{"hidden_size": 384, "norm": "rmsnorm", "norm_place": "peri", "norm_eps": 1e-05, "qk_norm": false, "tie_word_embeddings": true, "parallel_block": false, "extras": ["capped logits"], "init": "trunc", "lr_head": 0.0177, "max_grad_norm": 1.0, "train_tokens": 1301000000}
Each number is 128 + 32 x the weight over the matrix's rms, rounded and kept within 0 to 255. Layers, rows and columns count from 0. Numbers have three digits each.

# layer 3 MLP down, 384x1152, rms 0.0932, rows 109-217, columns 896-1023
150128144111135157078111112143027072129093080100101102126119129115116118148159157107148117084144137173108116166174132138079136154114183104150148090161145066098150135159119142149070101145094161123136117043144151150099140155146097116158157132125138108136072088123176131120112184096158116157138161086084186178112159122139099100163155132120137133098168075097141151150129125182168114075170
148165120155113144138119185121113089109097111102108127124106149057140118104149100132096099117169164155126097148110100078189141143123151111134130137111133102124143124112142111142111130169093115129160126091157083146108123195198095151119126139140174097102086104087111144170119073119108141116127155139104137089169124136155124154092027121148116135155175051068121135087141112085167117111090
136136145079096146087168039145169124132086167169157126168121156159134191237104100108122112102141072136091102175104160081114159159145123148175153111080190159103135116095150079156124089130150069137122148095131101167080079155174151077167121127133113115096107160172110098110162168119162097124169108064143153103086120138186108151124143179111133137123131067119080150143137105131195168091129
125091108145121094107147103148143149112129103143149177117094140141152130130147122170181114080106146147137084133168130142113123096138148092136130168113139132091119116121177110077133112095140080149148088143109099193146109137131128139146125196109132111124151129164135140134113171194091140189133096174136117080107160105157187152122103028085125161090140161096106151179139104135104139141109
071077101155043082133093125171108095130108181152130096125110149200159148149075112116073145155123126152151106104097147097132149160119079061162131101161193165206111128150151103109161113118100180077083099126094179138132130111131150147095183177216086082137158167062150096094158123123164179118160051159150100108098102099140128203114118133181093199162147153108130163168147084134143164139093
116067110081116087150173133093047122108115132155159133133143127164109155122106154178132187182102091073114118087144114110108136128127129137072161141129130133109177088174115100116165119171155178145155136138118049127148148074156118084097116133098114113109110121114121136079093171106062152129132171185121185133115172087109109164124145070118112152113151114125099138125152141155129113140146
104138148107084147086181108169107111131064131118104124130159109090148103133147122131072132147101105105112125128139109131103158102106139112119160180138102147140095160117077107200142102185110151148163148084141058132143173138148071075094104121116123162110080154150132151164164101131131130151174156203139102149150098095147178162146148163108189167071132162122183103106144115123157137162116
127160130078134150158126100112116140107098119132130159211153132133190139147066108149116099151120103110112183100161093159126065098085082104084132101118123084123146104139131166120163071131136139188111083087095138086093197100157115071094134099089165144109078157132108121085095112142145142133143061110136102133149125130159144113013119088140121144128112090123160155122108154161094093158166
153148168131117189146164179134115098141107127166108124121141154123183116148099156150138111136125033147177082162134160133166119154157139107100114130148175168137129053126187145176176192113073145131145139130157166095088145119147066141127061139108164108081146157080137119080156185120087115106068107145165121186096123121065130144124187154144105145128165134129128165130160100136139089098167
132103185138130168139124156128071094155080145148159068086144099126112162118184146159205075160131093130093096104094113101169110124107188093080097089107131130119084076174149118118128074078149144073103124107137166094091148179188091147092138150132081156136119131112191106120129135064156129097098168094105147143104156135092067115138092069141098111163150171165112178121146140132152131066164
099115134084094101134062093144177121149110141185107121150150116201167142123106126092166098132101078112121064125148117084130091098164143121162119084168145095162079098097139092075130142134082110147118152097080136124155131160095099102123122106177087199136137154087071193105163073127164093131113098145141158173133131190074210126100152125079176095122121097093139135127105167109143133116149
085088096141162130154146131116189105187121114145132113142108059079114053166088123118089112084147084096100131106083151213152120119125115142156150142073103126105116137165107186132120113156113119062122144142116111123088175113104119081093147167164081101119138111071180120146132148124113140101144034162091181084131166113200178118119126122099172133125108145162135168051098154104195123142118
187075123084152117072081115124128146083114109140198155121142092182151131135124196127075148137168074123144153125127157184097184164134158126067145182144174159120107101191188136136125146158115160110145149184113177063140149137131116136110090176105153127089156168114088137122050149136119120063084110041136156125137131178155180098143114114148123106102136133163198176198164085160177144074155
156098090127176159118118146115081216135065122169122157124146088068166100128104090119095113103105149092132088109086125074060091149172131090118083119154077095142150086148127114131097114156127132105154122144116069105160145118179114126148110124100123169181177165094161166094164140137147133179130153188144187117203142159167091122150094119104133121134183151152168117126143195125156161096098
148119154104162126150108145153154157104151075094139119172118217143120096088112164100140182140112065129142158140146091168139158119193152115095152173138103138058148113109105107143146126102166094125194125125107101071126108124154133145167132167140158156079120157121192159160097103184205105125164128099132191127134131050142101165074102082116127165147179110166136124100189141181160122092129
084129107064152121108105151168113106128125204122164144152126141116123127124162177064064157108113103159145148144121141154145070094113165141118146116073128134131137143095102144135164147159110111164045210094085111121068118159089125127139137123181116108088131159121129125188112133151140197143104123146100080149140123143155200049125094108155109137130164132148139099137150139108144099099157
134145095186160087097064142116095101128106101102153127162127141137115142111140162166151110090091153175130138149145163177076181126098154165178147138105195103110112129114130097106168182134130091158140069079187071109104113132102176187146153131070156145136147147107155128149150110167126130162129153140121208186124115105109148130114210132106145196126142148122140083095169028087176088117078
118116135138119167109123094149184076127127060135146073075071139105148131088158120118123101082141158126122086155144136148096141158126145124099139173093111120098109136194052105122141148145143100127151152098123184127096066094150101113136154134114126156093137104135126131133144201122116102136170108159129164066177171153195133104116176078103121154151113108080142134096125074146074141113124
147152108108136111142107091135118147186093121133129098175090112140139126100105129126164114115188137145161146126148169141139148111145136092131105099138142117071142113101162100174168108130121126168126164170130120130149153116072122104079193134123143177114128114153075135184167141124129138157148077161128132153119108155142114157209137098123123100113117084156121106133117182099157096154109
092174141116161097156159140162160138138187196141097126169084100110158103093130166044162074162101125118174097153122138166065081155144124158120108133116132118095133140100072151124060128140082119096083123118104080152126090133090124144116146117170107149129142167114135149133143129104124151146085152105141112116136133131150102140111112094110174192084135122097114126099175171134102106114139
150134151137088107143105092088188120145166105130173139111139172190130122157115090125174142114116123181129110133137089106034126125121100154103088085196098100139046129163130161158184140098155130150148097101116120132102086124081162167110114154130169088110097133218121084165140170050125094151141094134146105158142093198112158109149110075138166154083111150144149107104099156124091110128209
131151127142118110134093106139162099138029055103180102099159170101174123173117105100115096129135151090102127118129157058179086145168083118172059154163131177125115132145132121168102109111110128143190165063175079088121140135091157071125108098041162118149116173111106070174124080112057102149188097183124162106105121133091183149129090155088094132164164159151121138132117104170154158171096
067179128145140124141117166145124195121104155150186109121140101163119164133101111149108130115157128180089058162194174099094123110155107129141123140098066142087180068172095131161155117111120074147093115063092111127129161116136101190155166162120110139073167140158132158144125109131204104195146097121146160163144147154120186151120104123141112149144185099171114140072098150131057109199124
146095128201195121080089127148154113159077125109107088129069108139107134144147059149080085106028110146097119142139107089096123141109105160164105166117153153107074124065154166073146159122140121165108131087174132172165142108075166137131139143087141158062103126077134104143122123134158116184142144092174120191122108076121118169118160084106138141037163142136130142107114156163089129181133
117117105127152169149143145139156153111073143098109170114106124167080137118145106151074192120116125131177098129085117108087187122117123146157099146137089153098108090087159148152117099086099120121109152090130146085145152109132155131109121140137147118072116116143150051130096153153107079151076119145071103088119093159071072147112158149159100132159184127152063153149152182106148128129120
142142162149155145133155132139119167056170156185109065118145106121096123069100135178142144126101106117159100107134137144133194143090190117136127118195101089053121151135146121132193137140176150104098122146115123123121109119073095188116126053125131127124107114134066111133090139126146197156132124149190155136133134188163163070193118167104135129171114095090118133138072148126102109121067
171078096124147133109144151131111102133153127148122103232141092174137170154134155085178132121099177080151137162137144071156114139183121075138115100150066126158147129123031104115149129128153132134101138161106191050146142074102090082109127127120086141139159084079138142075184119174162151094062137119179101188106047160162150128094160097168115137165123109102082170117179091137081166150186
169064119134111086126137089080111159104081163146103074107138132189138096160109062106100143104207156133121128099071118173148134145117125139085163128139126082102138148176172129152122163093094149130093067163208181105086157155127105115121162171192146144120121102115140151122149130139145149181142100123203119119157080160123168148131118099105056133097089125065155091135085104169138141106108
109106106099118143138164061151176094187123200095160131164069187120091131129075085148116146110147120110152105186140156145110077150132207122118106138173125133144108105103132178134101108068181087129161105120109122107123169073105142099057127166180151134170128096118138129116103164137031140143126090129099097129081120147149171185178100121073154173179142164158167112111144133156094063174147
087140112109108072188156126089169138173114065127159149098166128150080154142124102147130095125139081168209090137056160146125112141122100117145078105123101170160164152083173146129129159073158114104127120116130124104135166183178220178123174166128140128173107140117117125109088093105072128126110118170097091090160067121103163157129114146149128127106129143117151098131137101136135136153069
081149085089093074136117107086051117160133103154121086155129135147148222138139072104133120135059110130143143146166106057141086140168160184090146135145148161153190127094116097108213153149078108164125127055108166069102068093200148062106111108084137153113097159157152100136132096115205097183117152085145103073163122135130099056180146190144131094198239107142111080165120052152134109140071
109126120076167114107126106121158116165119141162145148109172159146139175090161132123107097110127129128159184060154136106118066137071072147076131138085134124136178142139138114120160151131097180068166108132135152136136114133055173131128168142191106139160098108116136137073129169121166132115070112154141105131133067138115064070153145166161081067082109166130079128141099121116107122159104
136156175122126128108110106113114121148113117109108135141115100080150151161099188104123163089047121121077071070176139036114141115124101131152192128149084143060104056118128164123048164166074161158101107082062147161094154184054145164077074091108089112167119146134133066094168121154149116084146126164112122078141063167107131159088186119089109104120104132101109099145049094057140211149116
057090171128103115084146154157088093137084155120111187125104119130127143143152101143079118105128097143146139152076122122120083122066165077115131066121115117117133145139081012099141093112173165095076110046123122161165167090176061105121127102092173139149124103149141109129079139125100110113102178116093107080128181141159118187113103089099174154115109161112114183189170108119078140073130
103126156156056159097122132116116128139091045183098137122213087116124088090098115116092118110159157176127174127092113143147134140087133124182071140134134121112139082137116144170073094080158138164139137121103141141091142169108109104127072095170144101096122090135086122131150126106113081088094162125185178120150095137183098148125149144153194169204193077105137201144105199030111100121109
137098132080152111140102165147154131136153122098211151064138140095127145129165150159133101085124131162122085071155104090177158120110119167143095165170174105106135093108126145155166090153130161157084140144140092153066122165164106145094148145162146103125072102134095099156130089163147129123179170186184122126158089100126097110134132016141093098097103135154113118099115090091139156196133
170136112117105151157129130157103159107132097143209125109140106180174104106122183142144148135113132154105149111115162095115156079125132113132139111163124089145139125143186152175098068104109005165096140100141177140125108156103172115124140118148151123095137137162110132168091142103120136139115102114137127115184140138124102169105059113108137137137118099188159057158157106129114128141150
165100136088077101128117139102116098117124095169095163112051167139158124111130133131113092155100185088127129127136083085140151116112158123129132117176120136097087173139140050117115094175116215169158135196117132105154124097142187152199094148134100052136087197194184134107125136160170087160104123126094132095103175187119080145147081142121147121166111056155126135154139150114102100170159
066122078145116132156115146091134080147132128159128183108161164161074157106123091120124148161127115121146182133110121087163135118141156172141151164079168172140105078156133177137178177195232106111145114118143120113093114142134105143115147101146140123073166103159139153144098131106097163124164118120138169147130152098123169133145126097161191126054145155127144165170130126127162130077186
107129087094197079153067143120094120105192149154167158128120134097106089100162128136117205118168121124078139113101119166072165104120126120132142128124169147093163115094150105138096147070136115103129090224120156120144119181108113160134125133070099132174111108070140107169077125144148182073114091169078125126136175102117099146116073141124093112090139096105153115137159126161145092093116
088160081126141185146091123141129153152118126134198131155144145176145175160101108132149121105134134118099093161145126169094112139058157149187119120125132081114188124170090139158106100099204120098098113131166128125121120093155140206112170165073073111177159147145138059097076126110159115127131156149121134133102128183094121133088179086141105176142199117162120106126134176101112140091116
137162104127163182136128149129165154139083096114105074139138079135155099135138059120165122074068103075110123146130140120137092154114094139195100126152118206097111110104150111107101095148104137133175125151106128161131081158116097154103140160136147119160124137141112120026094133190089096084146127120118120098151117129160178119094116060125125117170128047104182111133190122119129121105156
137104145173147143137090143128184156119160056115102136127114191171085084113105140083171133190110100127164091129136087118119101139175094134133136145076160153145123101128101153112071106119142139113115165113122106115145162186144090147130099112122103056141133166108103071199175119149151117154068109099143150117061148098102103114109121084126132137136130153142113131116144133138152127131109
117089165148076146118191101089118187183112124144070124089084152092118083158129164114157123133142194208124159106089087089173149130170117160076105078098149113143125061162087135126106095149087135135104130095140068115145104079186112135155110151134137166138140098172114104163122090106162035115117140132132159131179220176102115142137100154089216121107126043194122145112159146121194160082120
185170111173117095117158129165135198097154088107087166142126096142134152182130079161107123149097132079131121110101165139104152238142168126095149160145082091115132123099064141156159096214145188164130102153100151104143128132142160145165166134134137107104151120163131111102112148066139136092176146123135128097072134144131126133127124113195087128170146107160147130175138091072096130175128
148150146155144154107139085086062137162177151126153130157118103123089141107121103104077061093111119108142084117126161174119152104090196131148069103126115144154089110146095093096103086138119107133130151151111158146166135094154062058157173181127156097179164085119140164126123170130048140144139159083138161178150160071115100154122147158057077226158089135113111095132175101152166116112209
162126148096185165113122068120145122144064072165083158088081106110142120114090069094134103129142193097092121106048142166160194150091155129133099147099141144189147172090083114192155138149164143106121173190139169106088118134132125160093064173174094109101161073115137114123171086087113178080110125154153226094153150109159113112117147127142109170081151191109121199112158154133093118111130
119123132111164146071084173123091199130184103100149090128116137151102130209120077160121189087170127166140128103095117112107117144150077114125176129161134058145181110175190154164167141146128137144119133111134156126113109141157094098102156180159164129075121217093064162136125104102122150183153169117122136102141147140126122114163162140108111118087148138152115146158183134147169139161135
114155140083128122171132141110129162108117131090168156115138138080097130130080162122085165118123150103107095096122083113143108103168133179095155126124109120152139141133135204092115204080177165163119155136094121112160118133072088187090142157134070067131134148165096136064085090123168092135051166140139109134141102099088112146168180121138122132141192227125095143157138178129105133154110
140118125166165127093165132154135164127129092152145117159099166153140122145118048176107154152176132117174144104115132112133142122117108131166118159212168130053117079113085102152174139132048130148126114046117157135139120145144119114180148192149110150073155153144151187068125138155122163163208133084114127185129107149123102158140114168107147143158152139145158130091148182113099170182116
094126140101217099113066091152095109084157143196145082085081123093149037135106146126072132124160122155098149107159087144176132116097120185152091152128134184169142111101098100099098144128167131138155132190127103129133130104109145069096084154089163179108120095155163126113138166107187140162148028115049127147111151181185115177148110112137171118184132167113116121105102131152096098152138
139160173093125027153108133155149139176163097105153105085089106097156129131062166140162130114119117127129144143163114101164094093190098096134134126097142095141125096150117107145126138083127118124117073135151083141106178108136129152200139132153134124105136113133103081143090164139174061150184130192088134094105144156161138146102146104130158122039135126120108117121135165081112155130158
097111099197126112085155141082122114079197140067142107105092106167172138144152093172090198152124151142130156102146102150083101124134117079132171115089094082104114117091092164149108116087169105118131122202148123131157112128106171128133087133098175200155183084116190151072028127116180116096169136154089148074143127169148159079107139108139118145124088138089169139109128166088123046168103
120161122093114105109120075158150156135128089124127143192137146159171137096114124157146088088178088121147139089133052088153113085149075113140141127139078167154115116112122124041110076162105165116134133113121150139086144148102138158084113113145000117088135151152170102117120135159131159199080141119118160112182102169125176105152105078123126167151153108180121195101179159129152131189127
104130148155065089046130098126144091103145116128178193117195150097116148156147104099175151054125110103128099202080120064144132103164141172106158188148204122151156100106159212166095046135153132087199133152121154131212118086130092121141146129085174130099110120063153141220098125121137090080077076186150072116118115129048160149152093144165136150162161115066142118158098129124162131133078
128130167096120146135114137119112200130110154138130118144112152131127132136086076173129171112151152158142180102133122179118136153135160126106137133171118127126116179151102152182125118160144134153108122100110214105105160116167084159077108081116125156120112130112124142209158061127168184165099159144200143121144130152086140097136111129143130128140069088102116063100073148133135115146104
183112116098175067094117131141168074153133153113145104119142112114102093104168134145144179059129115156118131099130188108126165139097125187066116132151112123156101104143145153145116154104123141174154170131122104194127068176094127101132153098146156142093169119132160168141129115109067151191132126120172171070106139116147097156120145162101115140096112131126133129088137157082158109132119
132147137097137105144151121083153182180166047136103137131090146090144150101115116124121195135068167123116123112101100133122159109115140112090137178169063091099111138145238112183098111116122091124058125133105156154144121077113111152124128140143135142109180168127135089129065151103133146077066071168137147059139093115119105149110125146102114116143082111089143164128148077132149105117144
114119066105136075128156141131086162104112141168145134147123089121169090182208119108101122116154167120169116209124116125129090134145102135124094088113083057072151161084096124158091152054100120100133164082164135139141109127134148133126124140129177167092097106097159115124179165118170105133102111096155180110138115154200113119190073123209157187132124065104061141118144126105086122101164
126122144144134148037135172166178153107141152143182164134137062125129046124152182100124137128161112179150143153141166147123045086154092094106153150131151172073119144180054162134130120120079087170128115081136169120098143143149121163111184185129117193112085105119135122171140103118125139130101132131119093176096099200112137126135145112136098211093134101137134146111135115187130164146144
212146104115175145108139105161159092102150191100151114121137115142129147129124164158117107135117125139151156134143121174124110113158085145151083100103130127097155200170106103153086101096127157076106052086140115152169164108162175055121147090112072083107088127185184093144177101134165145138127079138089106147198087126061155114150097162135123106137123134135147158224160135148188128118149
108087129126168084101151117123118214161124151122150128140142174135143139155123145134056128108079119077101145097132162184129164115127158115135158156109143172141122140091141108133100125131120152163121112146126129151111105111167137148085127111153071210077123125118137140145123112160108139116145132135191132145079098133092137135139117103078126097155144107122136133102138083148165227122142
063086113113084073179157155110166086099078106136117096147095123108164150141079081087144155191123186080084164026148172126188088122125094133142152122112121135192138134191180174136147134112183197124126105132165089132090127149082153106099145158070143066088131118162082200116146109164043209145115176140193088100155107104118113116138172107141149151097138158145153147167109117090084148111097
171201114062129158114065148138166166145124110091111120137147161132140145130117111137129107065214107126103165091135129122115123115178090133013065112086113131116133104127133075132166108115112101115077124145112124127195144157143152164156130173148207160106113101106177083121110117173128053150160185225120123188097113126161156166177101218129153087148168151067144112042090107099212197093079
115080114138070127138123185090075093124178147071104107118115168115099181132094104155146147115094121118104162156163122081061128098060146148134196098127152102124162165128153112157139110108108198151163105153102147106189093123142154101049102097187159172205122162157102179117100069147096107176124134112131135141115128147045091140203157109112185117159160101100069087110172133144107139085151
137110124129173117160126173098201072189118156140118126126140166091083144096145132150126111198087162112211101121171105131076172136114139141126098156157130096149133124103067155151179154122178135164118133144150146184109134125108118140122118134083104151086111156138106057158169134098217098180159185127122158159021120099135093193175141141124118111116069104110135104220126129126137075074121
134077188133164125103112139137147174183117117168109113146163111100118151094142105157145144107108158079103113125140116122145120175122154151151189127124167215115115139126135203131138098145136101128117113073111155093161020143119128062122110139117138025065091137081135162088093137137166166133133111142121133130144155141077133201102101181110166070151065048112112111117079136161085144136134
190134137156139193109118150147161169131153125124107091197101100054117179187087168222103071157085176077163141147139095110138153144133144123125092125122149138117126128154080030154126171157147174135102087096118087132182169165103156128196149139176149091138122154136097127127117089132125124165094179179118122077129164145144106130079060166154124133108097138092116148149131133156142103118084
050091048106129140148122074171135132112124131130172060115122134142109147128121060136132150155122108108100116110118178082123127155092126117129142170110135178187102098093103137087122106146078141079148111147154089113138147110094128155114111144097166110079161111196143159163121144125142109121157116122124124109114133096137094137123093104118104111130074153133103092166111108145140175142134
157167160163146106171082116135117168180128109116167122118096104084075123126082105161211094167109101121123149143155147177180117144165137090197126134132136114158177120079178118081067170207118089116152105171154126113173098180149105125207165057084110119180148157073138069095129118132150090158159110120194062123145131157080087053141125115136101102159170119118183100158149173148175126109182
138139162100148186078105155149109169164164148203118111109100119072103130086112173173205084123149177094108076107183099076165119157154191134123127114151114136104094177161110134135125059092116127134149101159142099120144114111091139112126212167099156121139141128128093150123187146124181113143143149138138094107224139086140175116140150096091167134126156097145143096141125201137148021105102
108078102109133111142130070068124108088121117110146111130104162140099130120132127073110140178131175115126136171131190130068102147144144158155088146171172172134116156126175125101129144164090102106151106129125129194146145139161079067170035099181135119126124152100073132141104095082145129133134116149098121142124130105136089127091117174107105126149139083083129158122131197152192173109184
110113161112151148144132082121123112132126149155149153088131153130255132168162094144108096121126160152110150157125109171102162097161115167136132159145121112095084099078156133138100143184123133114176127106112115120088116117146171154140128104092083128073101144096064128140068080167127167186159083147151098120101143133124121105136106093158073151081076168130199181131109138153085106125113
091189133152118125129113130097137104142153101121105156101184114134113106123151116150153145150111156132160136126124173092140099158135073116143155090089077138186103168115087129148135160160109063156163183150170124153123141135229183116148158198120177113109153117110169106095167165162128133139059097157071169164157080116131088118141123088141136112108156138074142119114131122157102134142097
103113075130164110168105161134066096166136127063152136107157152104146149106152049119132139098145091103128156091132104134134122124137138118075118126143200202118171154122165135101157125137113092182089195113112085094076129115142129174164127120083098151140112110118129110132192135109146103116136184125152097143132146095158158088126097092144182131165120161171125144106106122170132087136142
112134180125181152125114096116148103161187118144117131193154108140071078131111082127109103111103190105157163117079104170131134097141188152138092132130105152144186106138104162164098122105189154118113141123153163130111182143112201107143109131190112154122140101107156113086164095184124183083092162077120131135146117116125151149102151129116152093153074091106132140127115122098155140160092
109177144165186134165126152146146140121185131137079160169189122096113081115100108129114102161193089112147159138130148059136173146143105078126190099096158125125142093083097127086084128172101148184133163139124135080149152095166135138092170172153190114137185144150108180069144146154164170080158097132120107091126076122107144126083135148113114135103158148140149114148212107166144118212158
071127081165157090080109163148127150181128077145128159133200098115143084121137125084138112113148111128178164140123158089075086115189134197174139126123111141086191168145197124091104059119128108158156178128162101097109147119102162088111100081127109136115191111123127104100108140117127103121148148104104079178150144117163131099114106136112164124124168132102157185132090160142148122120101
120127136168180072100122132137115129112148096097120125188078126195141141157093142130200121126100134160128167083166075107159164154152086094087103136117215160127085163143122120060147154100158122110101104141097093100101117095102068115092077148125095190088187097062195118171133202114112125145136085098148103197144133138127090104137093182118107144120118203154174069078118140127106196204092
135158178107171147148144125128140203071092132118159160147116080139124124136088160143087059095134117120111046116176171142127146128141137138136136117125169163113121143103123173105130124102088128136114188124194153100169111087157090125142139120123160134101096128153144105111161141146046196120075089106202139147181150117131135184177111138101152170124117087122062158149167111134158122159091
118058127154119093123136095175197154136112136121137134159159114122150147150127152136110103142113094127098124136148135167086148063143120148145095132074147175135099169067111159099176119079114077116139113125135112154190174156094165139115123133184134087202096143117163148101162148048153121137098107134139116172123122136108123079124113155166157149166105181149200160133107079117116204136182
170171069151148129129106133169102137105168176180076148190174088151105137167142142118134113164073101094134125153195147085151193171168095166126182092109117139119069109152115102194136111171205176115155161172139097138142151117165073150143084152088136070130147092142136132084116093155163136132142095139191120156140125202111166123115139062168143103151196100152140121089144139133127143168140
164118067167155096106139138156120090179154124094113117146090128126132159052083146145109118127213130117127150090153184149143171118147148096149134077135116157190087167114122124099114119089149096173129148141087158037112093133092121202110084100169073120085117114089111151103122144117184161150100107113131122155092157139118139151122113129129117071107103101130167081128115150110068152157111
144121119085084152103165127079169166170166193098173157162152141108144160169139145177131125133143086171104132128167107120194138125080121129167151118183120143122165136146102079164148056139127152155141105109116129067096131130096136131148136123152160084121150119143136107153119094195088148101096100068171088056188146077151179154149164087174111147142119134106113087178074108181148125142100
184179067162122110165181097080098070121137094178155141088120119135113105089107113106130175124132157152119156097112136097090143091110085154132128145131057097137166140146104201115080140109170089105163146146127130121112117126170090119120121119143135123119127133160119084102101119121164213163062110175128116092134143163106134098133183111110167126091123156089152094120106150111072166092209
127176104059202164133138142150095101140122045083147095072150153104157067103122155119118135087110141133116116105157164123110102163139096160151111073189095064143105100142146171108167187141088119096162121068144173117135111156139126127076085118133114102165138113077152119143171167178085108170190135105181106135163143115144090145181171101092086088217111087133143165118110125141137137108136
171128108115169149138159137109158102112147148137159108127152180127069137138111116156115084076128123110120134155164102144135109072119136144121128142089128130125100146169132138106140140148084193142138093143096112159078121141132083146131064143155177137155151130078158089107119135136111119116113046140105177154091148143149119156159137104115123132150115121141177156122079103133176191081110
192127118103113087178173095151135153168116143115132174108161141169107150150181151177114137121151144063141145124104163112144138112143103079097118136101166139160116156135091094172144129104143196134081102134181092128169129123165041151122130092103222093112122130114116111151142112160230168108182160082127193188168085122139087133116132123147149140092139110104119145136179106165130066175139
134164119149125097099141101134098142110138126142169118140135113125104192134089131103147124179103150150128155072061168083088129058106131134143108090093127114097173114130134121111107139136150092180172147133119191113090141082121066154172144106051159067107159154119221175070090148110115167103137110106142095168138123168103170131145175131103101128150129104115139108063190143072120155131126
166099165111189094122040130130073064234088147131104116110119095155113165154124119178157138149118084129142106136155125203110093171175136135116090162132120140053097111072129133132159076054144179180102183120124139146166141111140098076180146135091112104135145080127131080105071134090134086132090089153116141083099070101182109093125117116163101091082095133129121153119056149112088127117124
149119170122134078121134155152167081093151187098128123131148103149140137116227141089114114078140112123053138116126158154141118077105162198101143151142101143125140172150158079141112128135127120152110100131187130093120129170127087174101116098140117158121137081066105147115115119126150111123158145109172170105147146130124134140128133110136133144055124117129096135157146223137196151153105
053104150070138121079190160140120161101128162097134106158121151142191101101151209104159151128119118116128116100144105117142096160181131085120106109091106122120101107126094081139098140155084133069083134154153119097098198129135125146165103140133177088098086069171066162139125135151103134146095165143132161150153160106109114107172055073132147131119152102111117110130067099132061117152152
161101129129130127205175115088204109137117163148133187176095144140110125156099158146131180100121103112113149129139158132135133101132177164174062095136120133089138154141084093090131096120109159137145102128150068146150104114100135189165114073132120103087079130147130136122179158090089128146075144067102140110156119145156150142171155152153144176148181085128153152123143110138079126124120
114180123151156139132149126098137131118124119108164145145116165109145128094109136098095071054079099120139127110095127103059149104081124183147134095126190057138131140097112123081098096153159075111137167158135107154166073139118071111073110111105117085161141102115087101175119119057194173158203173122087174160161174125142147174109147051164136109170131131211077131111123112119130141144184
132164119184187147197144109165116159128144152065135189163124166159122101087133129100114102150147090123150115091162153128125123057077119154156113105159137160108122125175140094097065120162106109155124115174090185166118074099123084130113107096126074210133149113086165111086125163103107140105201151113148191131202106100179101161155110115150114080174153093119139122116195082094118074152124
056107112156119072159083161106106145159123145147161149114182078183142108167140148088105105095185171193110138120087183114148126099092070137152120061089196100109171126181106091117144144105171105162179134126161117127166105161098139119094129125133136142122146148154121105144154095115123147184099114137111101114124094145145123123094125144178107136131142170112127131111121130125153152137126
054155110155098141139126110160125110169219177173140144107144126117094073150093101094157109102158085075166109101153105100121212170170146117150156110165174144115171093199164145182124106142177124105079165093134099113183164156135106143141137144160157216126150139122149095127072131110135114183048093083127054153107115114134120087088160142091142126136204150103156062122141167121097067130071
092133093120155102137120130141119085138165153134127121071134101056135127158131123131149134113092124167129102167157091176224164143095106034084124162136211143191127166121137106242183167124086158166095108126098186083106126129147102208144093130174221102108089107170159072125147108093162081107124152087111134136114118168123130120170138151189076144090091150128180106143143111133123140104165
121094155121098134097109145164126129093154125124097173131105148156147142092096090111148143138135104129113086144155118121113098134059154114147102094174171115115124176154137166139150048101156182127161117110137120095111163082135134121111118112104145148104106169115167147121126124116045094136179129119114139155093103167099143142144108112141137047098178153163112168163110120147106101103138
121139152124134095164129109117113163143112146136127117138156150209122153078135141101119097147227151141129082152173144131159098165160103089160166134124110145163111115138085154064132132122186124106131084089190131114116158168153059101205096151155126142138090123110151145098149175148196153064136124132069102148132106147072161115102149151157190132150151131157141143114125158130129090154090
119157087121110122119129082192115118092170142089196092182108109134126087124115171149158150132178109154127164127149133160125101163131103175145084136070082067104101183161123078135123100135142091111113130108135103078152105117126141169101040081171151163187114131135136113154146100188115119164192129221185103148191101142091134105156157106129054109112181087086143164110099161112097093191056
185113175106091097208125121148146141143193140120084063155114089092104107146133119108186115135170130152121093130140125142133126171123129108117108159153085150175179091164114122077081128086086171096056079189100178198113130141116111137127144145190146156067124169089119172124124143119082110132065132098118176119084123138151083113090118138098136185092114157131100167119134120207226162191110
089119072131133133124078174176186123163071099105124120102080139113198122171106117108158115162128170176106072148116134104121122101088118152174120098084101112159067095199119177102168140190141191066129115097170135107176095156139118089085175130159096122108117119110099121089122146203096144152107150112074171102129213117093139088161169121114112144169207141139121104142118082088165143076158
139172115126127123148102142199150155084107096099126089119107158157169173131157152109123098134113087149053141123061043123086087104088119123079100166138073128163079123085155183154190164093158137107125136137082129066148140120177149155132104175097190118161134112169145120116067158124144203127126115142120096131133126145045173175171148147126108115102107194156138123126154101106116166165104
141159096119165118119140097056045181071130131120171086090157132102120159126086103123104098094175106184134137113153184156095172151109167118083119171132142086108134110083137131159127100132091104137155103153173162143108117104141098159100133103165200096164107124121115092136138090115121167113109134072122090136125140130151154070100135132126229101156089123165102124158152132103113129156149
134083115169102135135166107169141131088128131157143162159095128138116143135061098106118088077144120130128111120117131167048129134145078094132126095177130145115172159167138129129107149113103052104187159084106154126105117102136200122112135159095110168076126052176153137138192074075206124136152122106191142202114128154133111137154149081135154098124184110126130063106189135124075092123139
132099144161117133167135221105141135110150082116090173189101141124091116128119119166165088151137093132122144106211162138130170153103201134145165147127093110150133134130212121124110096118152160102135116173105130118156171131150166157140159100126099137171142091114143096143094136137121084144096153093115146128141146164094167146136155048154176108142157173141112157135091144066189135152148
168155122134156084154109108180124119141145156141134160117162105087054072157120103143158100110103108143132128147179154132100181131121189140100120166128090157130123111153055109145115126135142147103167143136152121168115175087178084223119125148150132078118116162153174055083139142130142142139120127193128094144123153097111073141086066137099128113136158190122126174117152137131090098174159
106099150105120111196158140087211188126122157113119061104158145106125102125126134138166124113080116105105161113116152116110110116142072135149102064140126162132139102116105167103151141134129120106090107114057097115075102148091131117109179125105108112125137103145117136156180135120141158158154116188209112054148089109063102130157141122089158131080179162136167106141077118102090141180128